{
  "vocab_size": 1024,
  "norm": "rmsnorm",
  "qk_norm": false,
  "bias": "none",
  "tie_word_embeddings": false,
  "init": "normal",
  "lr_head": 0.00624
}
Each number is 128 + 24 x the weight over its row's rms, rounded and kept within 0 to 255. Layers, rows and columns count from 0. The size above them is the row's rms in percent of the matrix's.

# layer 3 MLP down, 64x192, rms 0.215, rows 0-16, columns 0-191
size [111  99 103 102 106  92 114  99  97 104 105 100  99 101  93  94  90]
[[142 179 123 138 149 135 118  92 140 126 136  94 154 150 136 111 109 143 110 125 141 158 132 124 126 122  91 165 145 177 173 180 107 108 112 135 153 197 119 121 131  91 153 128 152 150 123 123 154 154 108 115 128 124 115 172 128 152 117 156 121 104 163 115  88 124 175 181 155 107 191 109 155 132 134 143 105 125 146 164 141 144 130 165 126 127 124 106 130 104 112 129 120 122 112 115 152 102 107 162  91 143 163  88  92 160 129 114 118 103 123 133 112 149 150 143 102 108 153 103 124  73 141 135 121 123 141 120 136 127 121 100 161 132 155  80 104 107  85 125  79 120 130 149 153 125 141 121 144 125 195 141 130 106 154  58 127 138 107  84 110  86 111 128 138 123 136 107 133 142 145 125  99 112 109 117 101 109 153 127 149 157 157 156 128 105 121 117 145 108 126 142]
 [107 113 132 110 122 131 104 140 135 164 109 150 170 124 145 103 131 140 127 102 112 187 106 128 127 102 131 170 140 156 104 136  93 188  64 152 128 114 162 148  95 135 161 139 155 151 116  94 151 129 151 132 145 133 135 124 115  93  99 160 117 144 158 139 161 119 105 152 163 139  77 156 128  64 146 145 138 154 124 162 145 143 100 121  98 123 131 129 101 103 135 127 124 115 156 147 130 112 103 131 101  53 151 178 128 122  96 139 141 136 136 113 139 151 117 120 171 166 113 135 168 136 117 128 140 116 136 114 133 105 168 120 135 139 113 109 149 102 147 141  80  86 114 142 112 127 117 156 122 147 124 123 137  98  90 155 115 177 116 141 152 107 116 132 164 112 173 137 137 140 143 144 133 139 123  39 103 120 129 125 121 144 169 134 101 133 121 150 100 118 133 130]
 [158  88  72 127 127 166 120 145 112 126 116 112 121 124 138  81  90 118 116 147 137 124 151 155  94 104 130 118 129 108 113 139 145 141 155 110 139 124 157 139 130 102 109 132 106 124 111 111 135 164  60 110  99 130 151 101 123 154 158 111 131 137 138 156 121 124 100 180 115 137 117 132  96 127 113 141 137 136 142  74 131 152 116 158 119  49  86  79 134 103 105 149 108 111 136 156 148 121 164 116 130 173 143 118 107 144 136 131 150 128 121 150 126 117  92 115 108 150 139 124 111 128 205 152 153 154 128 124 135 166 151 122 181 159 118  94 157 141  91 129 147 110 118 122 136 112 165  98 167  80  87 111 115 137 130 114 111 138 111  95  92 148 124  94 150 126 116 132 115 144 104  95 136  84 115 112 153 115 112 147 143 117 134 165 177 114 114 131 143 173 119 140]
 [133 135  86 136 194 154 149  95 153 127 144 110 153 102 109 146 137 134 140 137 142 152 106 123  89 120 122  86 147  83 155 107 102 137 134 136 142 112 131  97 142 161 121  98 117 150 127 123 136  99 104 114 143 103 110 118 103 175 211 127 145 167  95 130 141 145 156 151 118 134 132 115 137 113 135 120 142 145 119 154  99 183 142 106 139 149 154 127 130 186  84 170 128 134 149 113 114 132 146 149 125 121 110  88 135 173 122 113 156  99 157 176 153 138 144 125 150 120 104  91 147 129 109 136  91 144 132 128 143 175 115 123 120 111 125 125 103 126 106  91 114 113 154 137 122 146 153  78 136 142 132 127 105 144 154  84 160 155 161 152 145 115 117 150 137  93 139 118 139  94 126 114 137 133 162 151 129 109  99 104 151 141 146 113 135 141 179 134  74  83 167 100]
 [ 91 142 137  69 148 103 120 113 181 158 144 166 181 136 142  93 118 145 177 119 151 126 110 118 142 120 109 142 133 113 146 114 137 135 152  99 119 140  92 143 160 126 123 154 137 106 133 146 171 104 107 127 148 124 122 176  87 128 118 131 201 132  98 150 112 114 103 139 103 119 128 102 110 112 122 144 115 144 142 139  74 135 136 181 157 117 114 143 156 147 122 164 162 158 136 100 119 104 143 174 168  94 126 127 128 144 136 135  89 111 121 114 114 128 108 152 132 118 102 152 136 114 111 147 137 124 143 149 158 142 116 127 123 119 135 110 158 100 139  94 199 112 125 100  99 166 129 131  90 130 145 112 163 158 132 113 160 130 158 159 123 117 143 140 132 119  73 139 134 166 104 126 154 130 134 133 188 136  93 120 163 126 124 107 174 138 119 104 169 138 155  97]
 [159 114 132 141 113 142 145 158  99 128 117 129  82 143 147 161 133 135 133 145 104 103  84 133 153 159 152 115  98 129 134 115  91 170 122 110 134 138 137 153 122 159 115 130  98 102 106  96 122  80  92 165 119  96 101 129 134 125 120 122 141  92 140 126 124  99 135 126  64  96 164 120 130 145 122 193  96 126 100 134 154 157  99 150 123 131 133 141 149 160 158 138 130 145 115 160 121 130 130 136 144 163 138 153 106 108  68 148 102 177 161 140 163 189 121 119 101 156 156 106 123 144 147 126 140 129  97 114 120 130 147 146 130  79  96 158 139 163 110 151  82 111 129 131  82 165  97 157 125 110 113 161  80 115 153 107 107 113 134 135 103 161 104 172 112 153 112 104 139 176 152 136 133 143 119 120 156 125 120 129 129 105 110 122 109 150 112 167 122 105  97 148]
 [100  77 140 123 116 118 110 146 133 186 106 127  75 131 122 140 131  97 115 121 124 147 111 173 135  96 127 168 148 111 153 117 127 147 117 134 152 146  72  83 120 168 145  74 136 104 121 120 137 107 138 104 137 123 186 116 151  99 161 151 156 158 143 169 155 128 148 129 123 113 160 133 140 105 149 151 147 117 148 143 102 155 159 143  96 156 139  93  93 113 106 122 126 123 110  84 145 155 122 144 130 106  98 123 125  95 135 137 152 115 161 126 114 144 104 147 139 161 124 114 148 161 159 125 117 149 126 158 141 105 148 110 115 160 136  92 148 126 136 144  95 107 156 140 119 150 109 150 183 132 119  78 109  94 167 140 135 122 105 111 107  99 130 130 161 148 158 129 112 146 127 144 168 133  88 121 142 103 149  94 181 133 110  86 122  89 141 120 119  97  80  92]
 [ 92 116 137 102 112 119  90 120 121 151 162 114 148 166 162 115 122 133 121 122 137 127 152 107 117 107 115 119 103 118 161 144 146 103 155 147 159 179 133 107 139 145  92 110 118 109 139 120 125  82 137 102 165 103 110 131 133 158 111 152 118 134 130 148 101 134 176 160 147  99  90 139 140 117 136 142 109 121 150 100 118 146 103 152 143 158 143  87 132 137  87 153 164 145 129 126 147 118 101 172 146 112 124 107 138 141 137 158 153 123 156  92 154 131 149 150 106 132 118 124 124 121 131 151 138 138 174 175 141 116 121 120 158 152 182 110 177 149 135 117 109 137 162 139  97 201 156 141 161 110 168 144  68 147 147 161 159  98 159  95 100 109 152 146 112 115 110 107 142 105 117 154 148  92 123 148  56 123 179 132 143 121 113 125 107 103 101 138 136  98 120 111]
 [163 110 121  97 112 176 141  98 140 133 151 122 147 129 159 144 107 113 133 120 141 132 107 145  53 166 133 138 141  98 156 108 112 155 147 100 126  86 132 142 123 155 112 161 128  91 127 103 131 194 137 127 135 118  68 107 121 121  59 104 126 132 133 120 103 142 100 135 136 132 113 135  70 109 130 106 127 129 156 138 106 132 104 128 138 103 135 101 110 149 138 160 101  71  90 140 129 105 119 149 116 153 144  98 127 176 176 130 133 169 141 134 100 111 123 103 132 132 141 143 134 140 171 131 128 124 141  90 142 135 159 101 179 117 178 122  93 126 166 135 133 129 130 106 131 153 164  92 126 107 149 122 140 146 136 155 185 133  94 136 107 140 163 131 113 119 123 134 150 157 137 127 109 162 118 107 135 136 148 127 103 139 102 136 146 136 135 189 145 149 170 167]
 [117 100 148 162 124 136 151 139  78 107 101 122 109 124 140 112  60 153 148  77 105 108 207 158 128 150 127 150 136 124  98 139 158 119 135 165  96 112 120 121 121 143 138 121 126 140 134 124 133 138  85 144 107 140 117 153 136 179 116 144 172  97 171 112 133 133 147 162 121 139 108  96 123 126 152 119 124 150 114 144 130 128 117 107 105  76  61 128  94 130 117  97 150 120 160 149 105 150 139  97 157 136 103 136 101 137 136 114 139 138 142 163 133 126 100 176 162 147 157  97 150 112 121 118 133 101 152 135 130 137  72 133  82 130  86 143 116 141 113  91 138 114 126 110  92 107 144  99 108 137 116 109  79 110 127 136 134 109 145 163 115 129 103 138 104 155 110 113 120 126  89  99 147 103 130 127 166 105 102  95 113  80 104 133 177 104 146 138 136 152 148 136]
 [146  96 177 173 186 137 157 134 171 125 145 109 149 149 153 130  93 130 136 146 108 108 115 116 101  92  90 119 166  96 144 135 140  81 136 109 113 136 107 109 158  79 115  69 135 159 106 113 132 134 138 134 141 108 125 146  93 149 114 128 133  67 190 111  79 152 102 105  89  82 134 107 110 115 115 139 105 110 122 158 130 135 158 103 127 120 152 109 132 159 151 135 141  97 152 147 136 119 149 166 172 101 139 124 143  96 135 148 119 101 125 143 144 135 110 140 182 143 138 104  75 124 103 107 144  94  91 104 101 131 145 129 116 188 114 101 132 122 125 136 153 138 132 104 141 154 119 128 104 102 135 122 160 113  97  75  90 102 119 132 126 118 107 170 114 148 100 116 121 127 122 103 148 137 139 107 130 130 141 132 147 149 107  91 104 145 123 148 146 120 101 117]
 [144  92 105 142 145 129 130 137  96 144 105 149  96 156 174  94 131 107 106 119 137 148 128 110 140 115 148 126 118 121 158 100 125 164 155  98 115 131 118 129 139 154 102 163 152 129 164 119 137  92 151 140 151  74 141 100 140 113 122 121 136 175  91 114 100 160  61 111 152 146 162 135  97 141 141 103 147  99 116 198 155  92 143 121 143  92  70 130 113 104 124 151 126 152 157 147 165 126 136 149 133 149 129 110 153 119 131 132 125 124 122 101 164 130 160 125 133 159 158 160 136 123 108 124 145 119 116  99 105 101 128 100 135 166 137 142 122 183  93 139 101  80 128 111 145 117 151 101 101 178  74 155 125 139 151 109 133  88 143 163  97 127 170 103 167 112 110 136 114 110 110 122 152 106 138 147 105 131 128 153 106 110 143 109 153 159 120 136 157 164 118 112]
 [112  90 158 164 144 103 110 159 110 147 163 125 101 136 101 139 159 116 111 118 129 116 137  98  82 173 155 124 101 111 200 130 126 104 115 147 195 134 151 137 128 167 177 141 129 157 164 127 112 180 141 151 122  73 136 153 108 102 149 139  69  97 145 132 125  97 144 141 133 115 103 118 128 126 134  98 112 120 133 141 114 148 150 112 146 145 148 108 124 109 128 114 142  96 125 125 164 148  92 109 131 129 129 135 116 130 145 125 137  65 125  82  90 150 119 159  79  86 121 131 133 161 132 117 148 121 125 109 140 132 114 130 142 100 141  74 141 151 107 124 103 142 128 159 142 150 144 142 121  86 116 105 140 125 150  88 134 130 159 141 154 117 130 153 141  98 138 122  92 146 150 156 128 139 143 207  86 142 138 141 136 131 113 110 145 121 117 144 111  82  98 123]
 [141 126 142 147 121 125 141  98 154 123 157 123 126 143 119 100 129 168 151 171 145 131 130 132 119  90  98 166 153 124 127 113 130 181 131 139  98 145 118 161 126 127 151 166 112 161 107  95 120  91 107 157  78 172  85 135 162 124 126 173 111 124  88  67 129 145 130 136 127 167  91 125 131 134 128 115 137 106 141 134 146 114 147 121 124 130 146 100 141  79 100 138 128 141 160 127 175 139 174 104 145 134 111  94 178 106 151 155 131 142 157 116 115 149 120 109 165 108 143 132  83 150 114 147 152 108 137 125 144  66 124 121 120  96 143 157  99 117 109 150  89 124 129 165 133  96 144 191 128 118 156 137  76 138 134 118 120  98 136 118 153 116 132 141 169 119 141 136 136 113 154 116  81 158 119 156 167 113 169 105 129 123 127  94  89 100 134 117 118 111 124  93]
 [157 132  97  99 121 104  91 129 166 138 143 115 138 114 135 136 124 118 124 134 159 149  75 183 124 125 150 112  66 141  88  65 101 158 130 107  83 131 170 130 109 116 135 147  85  99 179 131 122 112 131 128 154 154 126  94 140 106 130 126  91 132  88 116 139 118 125 121 134 117 124 141 150 151 147 148 146 173 159  93 164 127  97 112 132 104 114 177 100 121 126 126 151  87 122 129 130 112 125 143  96 134 127 116 139 100 166 134  93 156 110 104 125 150 123 151 148 115 161 144  82 154 137 160 135 156 121 117 130 121 120 112 143 106 134  68 112 146 167 141 131 152  83 105 147 128 144 126 104 102 124 128 129 137 135 126 150  72 135 138 134 145 138 100 115 124 128  97  94 106 136 165  81 173 160 148 141 133 162 115 145 107  69 136 162 154 115 153 145 136 148 142]
 [156 124 122 133 139 117 133 114 120 156 111 173 128 156 117 123 166 121 134 124 131 114 149 102 128 104 146  83  82 123 146  83 178  98 138 135 146 145 121 126  98 115 143 149 124 172 135  85 128 131 105 124 140 106 136 166 174 111 121 145 115  98 183 164 130 119 129 119 113 122 120 115 127 126 145 156 116 103 130 127 125  90 111 120 166 169 115 191  98 135 105 114 104  64 103 132 157 122 104 125 152  81 115 126 146 162 167 118 145 133 129  93 104 161 117 132 102 133 154 133 150 128 119  67 149 143 114 102 136 103 170  57 125 142 130 153 123 166 144 156 103 106  94 125  97 170 147 132 141  97 103 106 131 160 141 131 144 140  96  94 114 128 130 133 136 112 115 138 155 100 120 159 134 168 113 143 141  65 128 126 132 117 153 106  99 167  88 151 137 121 130 123]
 [120 161 130 125 126  72 109 138 137 128 103 131 111 131  93 142 124  99  92 147 120 131 126 120 126 129 131  89 166 110 140 105 121 189 129  98 115 102 130  92  79 115 138 138 155 147 154 127 118 130 146 117 167 123 112 145 151 114  96 144 167 124 148 169 118 143 137 115  56 182 128 142 108 168 131 120  93 123  81 122 101 114 127 127 114 114  79 164 128 138 127 140 128 118 145 100 133 122  96 149 108 176 133 118 158 151 111  75 112 129 131 131 116 127 143 110 142 111 125 141 130 126 130 130 143 142 175 143 158 174 107 107 169 149 178  93 120 172 157  88 151 140 162 135 117 105 121 114 171 136 121 117 130 115 104 131 106 112 123 171 147  96 119 110 130  80 126 130 107 114 150 124 143 131 109 162 150 143 122 148 122 111  98 127 121 118  94  80 120 140  61  75]]